{"num_key_value_heads": 3, "norm_eps": 1e-05, "init_std_o": 0.0128, "learning_rate": 0.00213, "beta2": 0.95, "schedule": "wsd"}
Each number is 50 + 15 x the weight over the matrix's rms, rounded and kept within 0 to 99. Layers, rows and columns count from 0.

# up: layer 3 MLP up, 384x96, rms 0.118, rows 280-348, columns 48-95
# down: layer 3 MLP down (transposed), 384x96, rms 0.099, rows 280-348, columns 48-95
up280:24 36 47 68 42 51 58 59 53 82 48 55 37 67 68 55 52 61 54 43 60 54 41 33 49 48 36 55 53 49 39 40 55 42 56 44 48 52 75 40 20 73 60 56 53 56 38 15
down280:37 69 75 30 63 73 45 57 55 61 60 48 53 45 52 53 64 16 61 42 46 28 47 58 38 60 61 44 60 34 36 32 41 46 71 32 40 30 48 44 85 41 38 41 25 45 65 50
up281:26 48 44 46 80 50 44 16 34 63 25 76 36 30 71 78 39 43 41 70 59 67 44 48 53 63 46 44 50 81 57 75 67 61 56 21 30 54 55 57 30 65 53 39 61 42 70 40
down281:40 36 35 31 66 40 39 16 72 40 42 73 73 29 59 36 49 42 73 55 13 36 47 30 20 40 50 68 41 71 55 36 45 09 60 57 39 84 80 67 67 55 47 48 81 46 78 52
up282:47 41 62 69 19 45 33 46 54 61 53 64 81 50 66 61 54 64 26 71 45 57 74 52 48 51 50 56 37 59 44 33 59 47 35 66 37 58 68 50 56 40 46 51 48 40 50 49
down282:33 47 50 71 44 61 53 58 59 59 42 39 53 54 46 54 37 74 48 68 62 28 62 52 48 53 51 32 61 51 54 55 40 47 57 38 96 57 57 36 59 63 48 40 31 62 45 61
up283:59 45 10 47 57 55 29 40 41 65 63 69 19 47 40 44 27 37 40 24 86 57 47 70 23 48 56 60 47 33 67 70 52 48 50 32 40 73 74 26 52 58 70 49 52 51 34 44
down283:38 20 62 47 45 88 48 40 73 65 48 43 52 52 39 64 58 45 82 47 57 17 54 39 54 46 47 47 56 52 44 58 71 38 65 42 55 46 45 42 99 48 38 69 48 35 65 37
up284:56 36 73 16 69 51 61 20 33 17 48 55 70 74 34 70 49 20 24 62 50 46 28 34 65 64 59 68 51 41 70 56 42 36 52 69 50 45 51 70 50 37 77 56 46 55 14 09
down284:35 37 67 34 37 65 67 40 64 67 47 53 34 44 32 70 55 53 43 45 51 31 49 42 37 53 67 34 62 29 34 36 14 52 23 45 62 41 79 66 35 46 45 50 63 52 35 59
up285:42 40 59 45 51 61 19 52 48 36 19 67 79 65 38 36 64 38 56 55 63 44 60 51 28 74 63 51 36 45 54 47 50 63 43 39 28 35 54 67 61 46 60 41 56 50 53 22
down285:52 29 47 48 70 45 34 61 38 41 49 39 61 48 45 53 38 66 40 63 64 58 49 46 20 85 75 56 53 62 42 57 65 50 31 40 64 49 27 77 43 39 33 60 52 57 44 64
up286:24 08 76 68 56 15 64 65 42 45 84 40 56 56 62 59 41 53 57 44 38 62 34 65 46 48 48 43 70 51 35 49 66 44 48 64 34 85 37 40 31 38 42 36 61 53 49 47
down286:85 75 60 67 53 79 31 52 75 78 45 57 57 73 74 50 51 55 44 60 42 25 54 31 51 21 59 51 52 42 16 51 61 59 58 40 51 53 42 46 59 35 53 44 61 20 93 48
up287:41 81 26 58 49 40 61 76 45 39 34 44 61 66 57 39 60 57 47 05 50 60 67 69 63 41 62 85 48 52 44 55 31 50 52 54 64 42 60 60 52 63 29 64 48 35 20 34
down287:39 43 56 56 57 70 77 46 50 36 48 38 50 42 55 62 38 47 45 67 30 11 68 59 68 65 41 62 53 60 45 57 36 48 48 48 66 35 80 59 72 64 55 40 32 51 20 76
up288:21 47 49 60 70 68 54 33 45 26 52 71 50 73 25 60 41 35 24 63 46 67 55 50 46 29 62 57 68 38 47 19 40 56 36 72 50 73 30 36 42 56 53 35 41 60 84 48
down288:50 63 85 47 54 49 42 53 60 44 52 55 45 51 09 21 00 65 35 39 27 77 66 57 53 66 54 44 43 65 33 24 36 47 82 71 44 42 47 48 43 48 30 56 61 67 66 53
up289:28 44 70 27 57 48 25 41 33 31 51 40 36 41 38 46 71 56 75 60 49 70 65 40 34 50 31 64 43 41 41 57 56 38 59 64 41 53 27 46 53 62 72 39 55 49 54 44
down289:30 36 54 51 55 93 56 61 48 74 40 52 35 32 61 51 39 50 51 46 61 38 50 47 74 27 52 42 75 33 33 69 56 73 40 57 37 35 45 57 69 54 53 54 61 46 39 57
up290:32 49 57 24 30 36 68 60 19 41 71 47 67 58 49 70 59 48 27 51 30 53 73 65 53 25 74 69 50 31 32 55 57 46 62 50 45 60 55 74 57 37 61 54 45 51 32 54
down290:43 37 67 22 55 49 64 80 19 43 58 54 71 68 62 68 40 53 40 48 55 41 55 34 54 60 51 44 48 59 25 61 75 62 52 53 44 43 51 34 61 62 71 45 24 50 57 46
up291:38 28 31 41 46 42 38 17 13 19 38 35 53 60 86 51 57 24 64 40 44 46 60 46 26 38 28 85 48 69 40 42 12 38 46 49 54 43 36 69 51 42 34 31 30 58 58 67
down291:53 41 41 65 70 45 37 44 35 50 43 54 41 49 35 52 30 52 66 29 45 48 48 56 33 51 43 51 77 63 36 48 49 62 60 28 67 69 41 47 01 52 25 52 28 47 48 33
up292:33 30 32 51 37 53 53 43 54 37 68 43 40 54 53 77 34 51 54 36 48 77 32 65 49 39 43 34 42 43 66 37 58 45 47 25 54 50 57 43 18 77 28 54 53 52 59 47
down292:60 32 63 51 56 62 35 26 59 55 67 48 58 48 40 36 52 25 52 49 43 23 52 46 52 37 84 60 31 43 63 70 55 57 65 46 47 70 70 46 89 39 43 35 43 36 37 58
up293:32 19 51 80 57 38 50 76 49 40 76 52 75 78 52 42 77 44 30 37 56 57 51 38 37 24 46 24 59 32 74 18 22 56 17 53 42 40 41 39 16 32 53 61 29 55 33 57
down293:36 64 58 48 49 56 41 56 74 40 40 69 39 66 45 56 39 63 62 35 33 43 55 67 51 61 80 13 68 39 72 58 35 66 53 23 73 85 16 62 48 45 24 50 29 45 55 52
up294:42 48 52 67 62 48 58 42 41 41 40 77 31 46 58 49 49 15 74 47 65 58 61 61 43 52 82 69 58 36 57 28 38 54 13 36 37 66 58 64 57 50 38 45 59 50 50 58
down294:60 59 32 55 53 00 40 64 42 25 49 66 62 56 39 25 17 28 71 52 59 37 75 58 70 41 48 66 64 32 51 66 70 30 66 59 36 63 48 66 52 56 54 51 78 41 40 63
up295:43 38 07 36 27 62 52 74 39 30 47 75 33 93 41 65 23 29 55 41 79 64 62 54 66 76 67 47 57 32 35 27 45 39 20 45 76 37 66 61 38 55 29 49 59 58 80 55
down295:39 51 22 35 31 20 33 65 44 50 55 50 46 70 72 37 27 65 35 52 10 54 63 39 49 84 68 57 66 25 39 34 90 45 59 55 34 67 57 50 43 44 57 59 53 64 52 74
up296:46 60 50 63 46 45 43 69 46 45 49 63 32 76 38 44 71 26 27 32 32 49 67 46 57 66 60 91 44 52 49 57 47 45 57 29 63 59 26 41 59 86 66 55 56 48 59 25
down296:48 39 69 60 35 67 63 39 66 64 42 44 50 45 55 54 48 39 49 64 39 21 41 28 58 43 60 49 59 56 74 43 62 61 43 50 64 52 17 45 53 35 28 28 41 36 69 79
up297:63 39 61 50 75 40 55 29 42 40 46 25 36 58 45 57 40 47 37 51 52 44 63 61 47 73 43 44 64 17 73 61 30 49 51 25 44 59 56 45 36 19 62 54 71 46 56 31
down297:28 46 59 61 61 57 66 52 45 39 66 12 76 24 26 43 38 51 48 56 49 41 44 44 20 66 56 38 48 63 42 53 08 45 43 72 64 59 69 44 36 60 33 49 27 23 63 50
up298:43 72 45 43 56 71 48 38 38 45 48 45 52 40 77 63 67 26 56 47 52 59 54 46 49 36 34 44 29 33 69 35 35 35 48 58 34 30 40 08 58 51 52 32 61 41 32 40
down298:70 73 45 41 60 55 40 39 50 63 42 59 44 44 41 45 69 47 61 20 69 13 31 51 33 45 59 51 48 48 58 74 53 27 73 25 43 46 56 43 79 46 80 50 58 36 35 34
up299:43 29 30 63 55 60 27 39 41 58 68 67 42 56 87 34 41 80 58 44 59 57 66 49 56 26 18 52 34 29 35 29 49 54 22 44 55 60 41 49 62 73 70 54 31 60 35 33
down299:38 66 63 51 48 93 50 58 52 24 50 32 59 27 76 50 39 46 35 63 47 48 51 42 43 62 48 26 21 54 35 20 69 39 55 78 54 41 66 47 91 60 56 43 39 46 54 41
up300:60 50 57 71 46 46 50 26 27 32 53 80 53 66 61 52 55 39 31 48 74 55 54 49 69 47 59 49 55 52 43 60 44 43 74 65 64 52 55 43 51 71 42 39 68 57 43 39
down300:48 35 48 36 55 47 54 47 57 41 49 37 37 51 49 58 42 50 45 21 48 50 58 56 51 32 62 52 48 29 64 35 49 66 44 47 35 34 67 54 60 32 44 64 56 72 62 67
up301:58 35 52 42 25 49 57 67 53 53 23 35 63 44 55 71 49 19 35 51 86 62 35 53 76 51 40 61 67 51 66 17 48 35 81 45 20 61 58 54 13 27 68 23 65 55 26 67
down301:31 65 53 53 36 46 38 37 72 75 48 40 35 53 53 72 36 34 26 32 46 83 37 66 93 35 66 19 42 54 44 44 61 46 48 22 32 38 33 39 38 35 54 38 60 57 68 42
up302:35 78 58 11 28 67 49 52 49 38 28 48 60 41 79 52 49 73 77 52 44 57 38 45 63 54 19 40 27 37 67 55 24 23 58 40 52 56 64 28 50 51 68 37 64 54 57 47
down302:64 47 49 48 45 99 57 51 28 41 44 43 46 66 29 49 50 61 48 24 68 34 42 54 54 56 55 51 53 25 44 44 36 49 46 29 65 41 34 45 92 57 48 74 52 48 57 11
up303:46 30 40 76 47 35 51 47 35 70 43 49 62 46 48 25 80 51 45 60 39 44 63 48 55 28 73 42 63 39 75 30 71 39 21 71 31 67 24 55 37 57 52 35 42 65 38 59
down303:45 61 48 58 40 43 51 54 57 68 58 52 13 39 72 64 37 71 51 64 38 55 49 36 32 35 38 61 40 37 76 56 24 51 42 48 59 46 67 74 59 42 44 61 18 68 56 47
up304:49 67 52 44 67 47 43 29 41 53 68 37 67 44 50 38 63 54 42 43 33 44 45 45 25 50 40 95 47 40 43 42 38 45 46 20 50 62 30 55 55 35 52 75 58 54 45 22
down304:64 60 46 31 60 62 28 42 56 60 35 42 26 49 68 38 14 43 62 41 67 54 47 56 71 32 08 36 70 63 72 45 45 64 54 59 49 39 69 49 61 52 55 53 57 45 65 62
up305:51 59 49 52 61 44 33 67 51 77 58 51 28 74 69 71 26 30 41 47 54 51 40 39 51 62 46 59 44 78 73 56 43 55 56 48 18 83 51 49 34 68 44 51 72 49 54 52
down305:72 47 35 71 32 45 29 82 59 49 60 56 65 51 46 49 60 45 39 66 68 50 67 46 53 62 46 70 59 73 49 60 50 42 45 35 35 74 11 47 60 39 58 43 41 49 67 47
up306:50 38 44 79 59 41 44 60 45 27 55 37 58 81 15 47 55 47 52 11 63 64 31 32 25 62 70 36 26 35 74 49 12 32 44 49 35 99 60 49 49 33 66 24 47 70 22 69
down306:63 50 64 24 53 96 32 47 42 73 72 69 33 45 53 37 64 18 52 59 16 16 51 72 64 39 33 20 24 57 77 84 29 71 59 33 24 53 61 45 73 47 68 47 70 46 57 33
up307:48 59 34 61 37 23 09 52 48 37 33 43 42 73 67 21 66 76 30 51 71 47 44 36 16 05 47 47 51 67 63 65 32 17 74 22 52 62 64 73 45 37 46 78 26 39 87 49
down307:47 29 49 22 49 18 85 54 31 63 77 74 68 65 41 33 76 65 22 32 56 43 26 46 37 74 59 59 86 57 47 52 36 50 38 61 52 39 64 61 47 35 36 72 34 31 38 57
up308:25 43 46 37 42 29 58 40 47 37 48 62 39 35 41 48 78 43 41 47 56 48 40 62 48 29 59 51 50 23 56 60 58 56 21 63 40 37 54 59 34 55 63 66 39 82 69 46
down308:64 69 37 33 65 50 51 32 63 69 48 39 40 34 71 47 65 61 58 65 17 37 68 24 56 52 73 59 67 54 60 56 45 58 83 39 45 57 51 50 45 39 35 49 36 48 71 44
up309:52 57 53 55 50 43 44 29 23 24 56 28 50 43 35 45 56 65 56 45 32 57 54 43 42 63 51 53 62 63 42 45 54 52 32 66 67 67 25 33 57 71 57 24 78 47 48 57
down309:56 50 33 55 70 28 80 58 63 41 40 47 65 50 42 55 32 39 63 41 48 24 55 58 51 47 40 58 75 55 49 59 24 66 48 33 63 43 75 50 42 36 44 51 33 42 48 49
up310:55 42 44 67 59 50 21 25 40 44 30 35 11 47 28 26 59 46 36 54 40 48 37 46 61 55 61 74 11 50 52 45 40 48 55 65 59 59 15 47 45 88 65 64 38 49 70 40
down310:37 34 59 71 63 67 65 39 44 72 34 42 57 46 44 46 45 29 51 75 24 35 47 16 59 39 64 51 50 67 67 59 73 48 11 51 24 71 51 49 83 44 34 46 56 53 52 74
up311:39 63 31 46 64 75 38 57 34 42 60 45 07 43 48 41 75 64 36 33 46 49 72 46 38 53 54 74 40 48 30 58 45 20 37 68 24 54 38 20 52 74 80 47 77 77 37 50
down311:17 23 36 43 45 99 63 50 69 68 54 74 78 59 62 58 72 62 57 51 44 38 61 43 54 35 67 60 32 47 44 71 64 55 46 33 52 59 39 21 99 59 47 36 46 38 70 56
up312:38 53 52 35 29 35 64 30 32 32 49 52 61 60 22 78 64 62 54 39 64 55 45 53 60 44 56 70 59 44 57 73 55 42 27 82 35 59 64 62 23 33 63 56 43 61 49 25
down312:46 46 41 38 44 37 94 49 52 57 59 46 47 45 58 62 61 59 56 79 34 16 62 00 59 58 53 61 64 62 44 59 61 45 23 61 38 47 57 54 83 46 48 63 50 52 57 70
up313:57 36 60 33 55 44 33 59 42 46 58 52 34 48 51 30 72 54 46 53 33 47 33 59 58 50 52 53 19 50 41 54 66 44 77 41 51 60 52 14 60 48 73 27 77 54 21 39
down313:45 51 48 53 45 59 51 63 56 34 47 47 39 61 54 57 27 48 50 30 58 55 54 40 69 49 58 52 53 40 46 16 44 64 36 47 31 31 68 47 38 35 21 53 36 31 59 61
up314:55 52 37 71 45 45 37 47 52 36 31 74 69 51 45 63 67 58 42 60 27 61 36 38 68 54 59 55 57 53 38 45 32 41 42 68 53 26 52 34 34 59 43 59 44 70 63 26
down314:46 37 40 67 54 64 36 51 57 55 63 59 41 48 40 69 66 69 37 46 50 22 52 66 52 55 44 46 41 60 43 47 13 57 24 52 73 54 57 46 69 70 54 38 65 43 60 52
up315:53 39 16 44 22 46 55 61 56 62 63 43 23 69 69 51 51 21 27 40 38 65 38 67 46 58 57 40 40 52 48 48 75 44 51 68 47 79 37 54 45 40 59 33 36 55 85 17
down315:48 40 33 29 46 55 18 58 59 37 66 66 78 60 49 49 42 33 57 26 53 46 36 37 61 53 59 51 74 36 50 55 10 79 34 50 77 61 66 52 52 51 61 91 66 60 34 50
up316:40 49 21 58 28 60 37 50 52 30 46 61 62 46 71 62 56 33 57 51 76 55 73 40 62 25 63 58 46 31 58 32 52 15 30 15 54 75 32 46 41 38 35 46 34 49 25 44
down316:54 25 45 51 53 67 23 41 37 63 39 67 57 55 45 60 24 57 88 41 49 38 65 31 17 44 44 38 32 60 62 70 40 64 40 55 56 81 62 47 43 63 51 52 59 55 51 64
up317:47 71 43 80 33 45 57 38 47 48 59 57 50 69 41 58 71 70 49 37 67 55 62 59 58 47 46 71 64 69 30 46 24 47 30 75 23 49 45 55 58 64 49 54 40 63 56 44
down317:42 40 66 51 45 49 29 61 45 43 53 52 33 34 51 53 35 55 45 64 58 61 36 56 25 59 40 57 75 63 68 53 43 48 69 62 54 42 57 57 19 26 46 48 25 44 52 70
up318:19 44 38 42 28 55 57 44 31 52 48 44 54 42 56 40 64 66 55 50 44 48 45 51 40 39 43 41 46 53 56 52 63 51 30 71 67 46 16 38 46 81 49 51 52 71 67 58
down318:53 73 58 54 53 82 60 52 59 48 44 53 59 37 43 57 44 47 55 29 36 17 43 62 39 51 52 76 76 32 66 30 41 36 78 68 48 60 61 67 68 26 50 49 29 45 46 48
up319:28 50 42 80 47 59 59 40 45 51 57 58 52 63 65 67 71 49 55 29 59 42 45 74 62 33 58 82 64 47 42 41 09 48 55 12 55 83 74 48 46 55 50 22 49 40 32 39
down319:48 33 29 45 35 67 68 46 24 65 38 57 54 36 33 39 30 41 61 58 55 41 39 48 45 53 55 37 98 24 71 64 65 51 61 60 56 67 54 56 53 40 45 35 47 32 67 42
up320:44 53 39 58 43 55 53 49 44 49 53 40 47 49 47 44 56 56 46 41 51 57 44 47 52 35 35 50 50 57 57 49 50 38 50 47 37 52 49 42 52 51 49 45 45 55 48 47
down320:47 49 46 54 55 49 47 55 56 44 51 47 50 52 54 51 46 52 47 50 44 41 52 58 50 58 61 50 56 53 32 48 61 50 50 53 51 38 44 47 53 43 57 52 51 45 50 52
up321:37 50 37 34 67 49 53 27 36 32 54 73 57 33 39 43 53 49 51 54 57 75 36 34 69 65 43 25 22 21 66 33 44 50 56 45 56 44 56 57 02 45 65 61 54 64 68 42
down321:46 57 50 40 64 24 53 32 42 48 72 44 53 43 57 48 26 47 66 71 74 58 62 22 68 62 57 35 29 24 50 45 71 42 76 48 49 71 55 55 69 91 47 26 41 41 54 50
up322:32 36 59 33 53 58 40 76 58 48 55 32 50 42 66 33 36 59 48 58 48 54 54 61 35 61 76 70 45 51 50 45 25 46 41 38 24 52 55 44 33 47 56 49 68 65 51 46
down322:31 49 55 57 62 63 65 44 72 73 45 45 59 36 44 44 08 59 69 40 43 31 39 43 49 34 60 32 93 44 30 75 58 68 64 47 67 42 43 36 36 33 50 64 56 37 88 49
up323:48 62 46 48 33 60 40 58 37 41 55 37 43 70 53 57 60 61 61 34 55 74 69 50 59 46 51 40 54 79 55 51 51 35 57 65 46 64 49 56 43 76 37 48 72 51 44 52
down323:48 48 78 54 43 71 48 45 50 40 47 62 39 63 42 57 44 46 43 49 73 56 59 64 51 64 36 45 25 56 67 37 14 51 93 58 49 56 82 55 51 47 30 58 36 51 38 47
up324:60 70 52 57 67 34 46 35 28 53 50 74 45 41 54 78 33 20 66 39 51 59 42 34 23 40 49 73 48 61 77 56 30 49 55 37 37 58 52 45 38 32 40 24 52 52 79 33
down324:52 34 55 61 60 41 51 53 41 41 35 80 57 63 31 33 47 22 66 59 54 56 60 50 58 59 45 33 58 72 56 51 63 37 69 37 50 87 50 40 68 57 49 64 42 54 56 53
up325:56 60 45 24 54 32 38 24 43 63 22 59 15 57 39 27 99 78 76 60 37 46 47 51 29 40 66 61 35 71 37 43 52 45 62 55 67 67 42 46 61 48 64 23 49 49 29 28
down325:48 75 35 58 74 54 55 16 42 69 18 55 47 43 42 17 23 99 30 60 58 46 26 70 32 32 57 55 63 64 52 70 55 58 49 52 51 64 60 50 38 57 18 73 13 51 40 76
up326:49 48 40 60 48 63 38 26 50 59 47 30 35 53 25 49 56 52 26 39 44 72 37 68 29 55 60 64 15 24 41 33 74 62 34 54 64 56 40 52 63 47 35 58 66 41 71 42
down326:30 51 73 45 49 92 50 66 48 54 58 60 37 50 36 53 60 54 45 51 50 38 38 51 71 59 63 34 61 46 55 73 52 52 46 53 62 41 33 39 57 61 49 55 49 41 73 40
up327:60 18 69 45 41 65 49 52 47 62 44 34 43 64 61 34 73 51 47 41 52 49 47 52 58 64 77 33 52 63 62 47 50 59 49 51 56 70 33 13 54 50 57 35 47 53 72 31
down327:44 50 47 53 36 44 73 52 48 40 39 57 58 70 49 84 33 56 59 51 43 29 35 22 49 54 51 64 53 71 43 29 66 84 59 60 58 33 49 51 71 42 82 49 48 69 53 36
up328:51 61 55 34 36 59 56 52 37 67 67 30 49 40 39 48 67 66 59 69 36 47 42 42 50 19 51 55 36 39 50 64 68 52 28 28 49 43 54 46 58 43 62 42 58 62 54 64
down328:51 54 52 53 39 57 36 41 75 46 51 59 55 43 52 56 29 37 51 45 70 14 41 75 41 47 45 48 59 59 54 28 40 54 60 65 60 44 63 70 36 43 56 43 57 39 60 51
up329:39 60 59 72 53 43 46 59 49 32 71 56 45 73 47 59 44 51 45 33 48 57 54 69 58 57 72 77 54 34 45 44 37 48 53 71 41 58 24 54 42 65 34 02 37 56 52 40
down329:51 36 61 54 53 60 47 67 46 60 38 88 47 74 65 37 62 27 74 60 54 37 44 40 41 50 26 53 46 46 70 30 62 62 41 50 53 52 39 39 60 27 42 63 39 33 61 71
up330:26 59 22 51 65 24 53 51 39 29 54 71 55 51 37 54 51 60 73 26 41 77 62 48 52 65 49 44 33 19 34 45 69 39 55 67 58 78 63 63 42 43 79 24 45 68 49 56
down330:70 57 51 73 86 46 49 11 70 72 65 81 54 64 37 59 41 15 44 90 15 48 27 35 46 50 51 57 62 49 37 39 57 50 40 45 54 70 51 63 48 53 78 40 58 35 49 36
up331:68 32 65 28 43 44 33 54 37 51 14 38 61 55 66 13 40 69 73 30 51 44 34 23 42 66 45 57 32 28 76 58 56 49 50 57 71 52 39 46 51 45 79 55 43 46 31 37
down331:62 33 48 33 58 17 41 35 47 48 55 34 27 49 50 47 48 33 34 43 54 30 49 57 57 87 45 55 80 67 52 74 42 75 56 79 59 53 67 70 59 47 35 32 56 72 46 60
up332:47 34 32 54 41 67 38 58 34 37 13 56 71 51 37 35 84 56 25 64 85 47 36 31 57 45 44 39 48 38 78 68 55 45 38 67 66 27 32 13 24 70 54 29 37 54 52 51
down332:51 68 57 55 53 80 83 34 74 78 32 38 36 28 71 54 49 56 40 37 63 46 29 36 62 44 56 63 50 75 43 59 55 60 37 44 46 23 28 40 28 37 38 52 01 34 68 55
up333:67 43 35 54 39 58 37 46 47 36 66 63 32 41 75 49 82 53 34 40 57 45 53 46 41 25 31 56 41 53 49 45 49 43 40 51 50 32 33 56 53 57 40 28 41 45 60 46
down333:54 54 50 52 64 75 40 47 95 57 56 44 51 47 31 50 67 59 19 57 55 22 52 45 32 45 29 31 45 43 58 58 47 36 30 77 50 32 45 32 58 62 57 56 77 47 32 65
up334:62 57 28 55 58 51 45 52 50 67 32 56 54 57 50 29 38 54 20 62 38 47 27 67 53 47 57 42 52 34 62 51 65 35 42 61 51 14 12 82 32 19 89 19 30 68 74 52
down334:37 37 44 64 48 58 63 60 84 35 41 81 43 57 52 60 43 23 53 53 54 39 39 51 76 57 18 29 59 53 85 19 64 42 30 24 83 47 46 63 63 41 81 45 36 36 35 51
up335:36 38 48 50 49 57 65 49 56 25 65 63 57 67 56 61 72 56 66 24 58 48 38 44 31 12 43 47 34 32 57 58 28 39 23 62 45 39 31 60 70 43 62 43 45 31 34 49
down335:62 45 37 35 50 79 58 50 94 63 55 54 34 43 45 55 84 58 27 57 53 16 60 53 43 47 41 31 46 48 53 58 39 60 31 47 67 26 35 45 52 68 35 70 77 28 39 63
up336:44 48 26 35 48 64 22 39 35 30 21 51 71 43 50 28 67 33 49 46 73 73 72 62 56 21 79 81 49 37 79 76 20 44 29 74 56 71 64 26 50 41 40 55 56 61 65 34
down336:41 71 54 46 65 69 52 51 41 51 69 45 63 38 39 24 65 19 58 46 51 13 27 29 57 21 68 36 60 29 34 77 28 58 81 67 47 79 54 46 90 51 59 55 61 54 65 58
up337:43 34 44 70 23 50 40 55 46 70 35 48 26 62 57 59 54 69 61 51 19 47 89 51 78 28 30 65 00 89 45 35 24 51 75 43 13 62 32 20 53 85 73 38 59 72 51 55
down337:16 44 58 77 50 79 70 62 72 57 59 26 41 38 76 61 40 37 57 40 19 77 57 41 73 58 55 56 19 97 41 30 50 67 34 42 76 35 65 39 87 59 26 60 40 49 73 72
up338:55 81 51 58 34 45 63 42 44 70 39 54 55 37 67 29 68 59 60 59 34 55 52 41 58 38 51 46 43 39 53 50 59 25 59 63 57 37 35 40 39 70 87 81 37 30 50 46
down338:29 51 47 62 46 45 56 59 74 56 38 69 33 64 76 48 61 80 60 56 50 39 40 42 37 33 22 47 52 58 61 38 49 46 60 43 54 70 56 59 47 59 62 30 31 53 63 62
up339:51 35 51 49 49 66 34 44 48 48 33 40 34 76 66 19 86 43 34 49 52 58 63 43 65 54 48 86 50 51 48 31 26 49 42 61 45 48 28 41 50 82 54 51 32 62 61 46
down339:75 38 59 65 35 96 61 41 52 68 44 55 47 31 36 53 30 63 58 57 69 41 18 25 68 63 51 52 57 53 66 69 60 30 45 46 62 47 41 35 30 55 47 38 37 43 63 59
up340:47 65 50 53 42 38 52 45 35 84 53 49 41 77 46 38 79 38 17 15 55 52 31 39 54 50 53 57 53 52 43 68 31 47 64 54 49 43 24 89 53 42 93 34 44 53 67 27
down340:51 45 68 42 52 44 52 67 48 75 36 50 50 66 39 61 57 29 65 73 42 17 42 61 59 38 68 31 57 58 54 56 67 60 57 69 36 32 40 27 86 38 68 53 64 39 45 29
up341:39 56 64 59 62 65 59 35 21 34 17 55 30 39 31 50 49 58 68 49 58 78 57 42 53 50 65 51 45 27 51 41 57 50 25 82 15 60 58 69 09 64 95 33 49 51 26 65
down341:68 27 71 51 31 86 62 46 52 23 57 76 60 66 47 08 55 35 63 62 47 40 31 19 70 69 39 47 23 51 35 49 61 69 42 68 52 33 39 72 40 29 42 84 50 62 48 43
up342:45 51 63 55 47 54 52 37 54 27 39 55 33 46 65 45 64 23 50 52 53 55 59 37 56 32 52 48 45 53 63 43 47 52 47 50 48 32 54 42 44 58 52 52 42 53 61 47
down342:54 51 59 52 47 40 50 42 54 53 52 43 38 46 52 58 63 49 49 60 41 50 74 55 40 43 47 42 56 61 57 64 50 59 47 55 45 42 63 44 66 51 34 63 56 56 37 70
up343:39 57 49 46 52 54 49 50 44 50 42 54 49 51 63 52 52 56 49 42 52 53 44 62 49 42 53 48 38 56 55 55 46 49 48 45 49 48 39 53 45 53 50 45 54 62 50 41
down343:49 55 52 49 57 52 47 56 47 52 50 47 43 51 45 52 51 47 48 49 43 45 52 48 47 49 48 47 54 46 54 51 49 55 46 45 50 50 43 52 57 52 49 46 48 52 54 44
up344:23 14 31 69 57 66 44 53 57 37 18 53 54 57 38 76 62 41 26 31 58 77 35 55 35 59 44 23 42 49 34 18 58 53 57 46 39 77 55 15 52 51 70 58 54 43 06 55
down344:35 34 63 29 49 64 46 45 16 60 67 62 44 57 42 58 64 54 64 61 67 45 26 50 37 28 22 56 41 46 56 55 43 19 49 49 63 84 38 73 43 63 70 41 88 66 80 55
up345:47 79 14 24 66 55 38 48 43 31 53 48 33 48 60 53 51 31 56 44 93 90 53 41 82 48 64 50 50 58 77 88 67 40 49 32 28 36 40 53 45 41 34 28 70 59 76 37
down345:24 58 48 31 46 60 57 47 53 75 43 37 57 45 37 32 42 71 50 66 34 41 53 51 70 61 54 56 41 66 69 78 74 43 72 56 35 80 38 62 57 38 73 87 54 53 65 45
up346:64 83 64 43 47 27 55 58 40 49 63 36 48 54 36 23 70 42 61 44 33 42 62 43 59 64 77 73 21 49 47 39 59 35 67 48 62 55 23 46 61 68 38 56 41 45 48 40
down346:53 66 56 33 24 17 44 44 61 50 55 51 60 56 68 27 42 60 34 53 47 53 53 67 55 62 55 43 58 64 33 40 64 57 56 56 60 46 27 64 14 50 42 46 51 51 54 56
up347:48 27 43 60 65 51 50 26 60 63 64 58 42 52 40 51 33 38 73 66 56 62 26 66 66 44 25 35 51 39 39 30 34 43 29 20 39 47 40 32 24 35 48 58 50 50 29 54
down347:52 42 86 31 60 91 46 36 58 89 46 61 40 24 53 29 30 35 73 34 42 69 75 63 78 47 61 27 32 70 18 43 80 52 58 51 61 29 42 54 33 70 40 58 45 46 51 51
up348:75 70 62 40 36 37 38 55 38 68 57 45 52 63 46 38 61 70 35 42 64 49 34 50 33 32 45 57 29 49 42 42 58 51 48 52 64 70 45 36 67 68 60 55 99 55 40 52
down348:46 43 24 50 61 35 54 70 63 48 33 38 61 40 47 47 25 42 46 54 63 59 52 70 41 43 52 53 66 48 60 56 36 42 66 50 39 59 64 44 38 37 44 55 35 43 64 38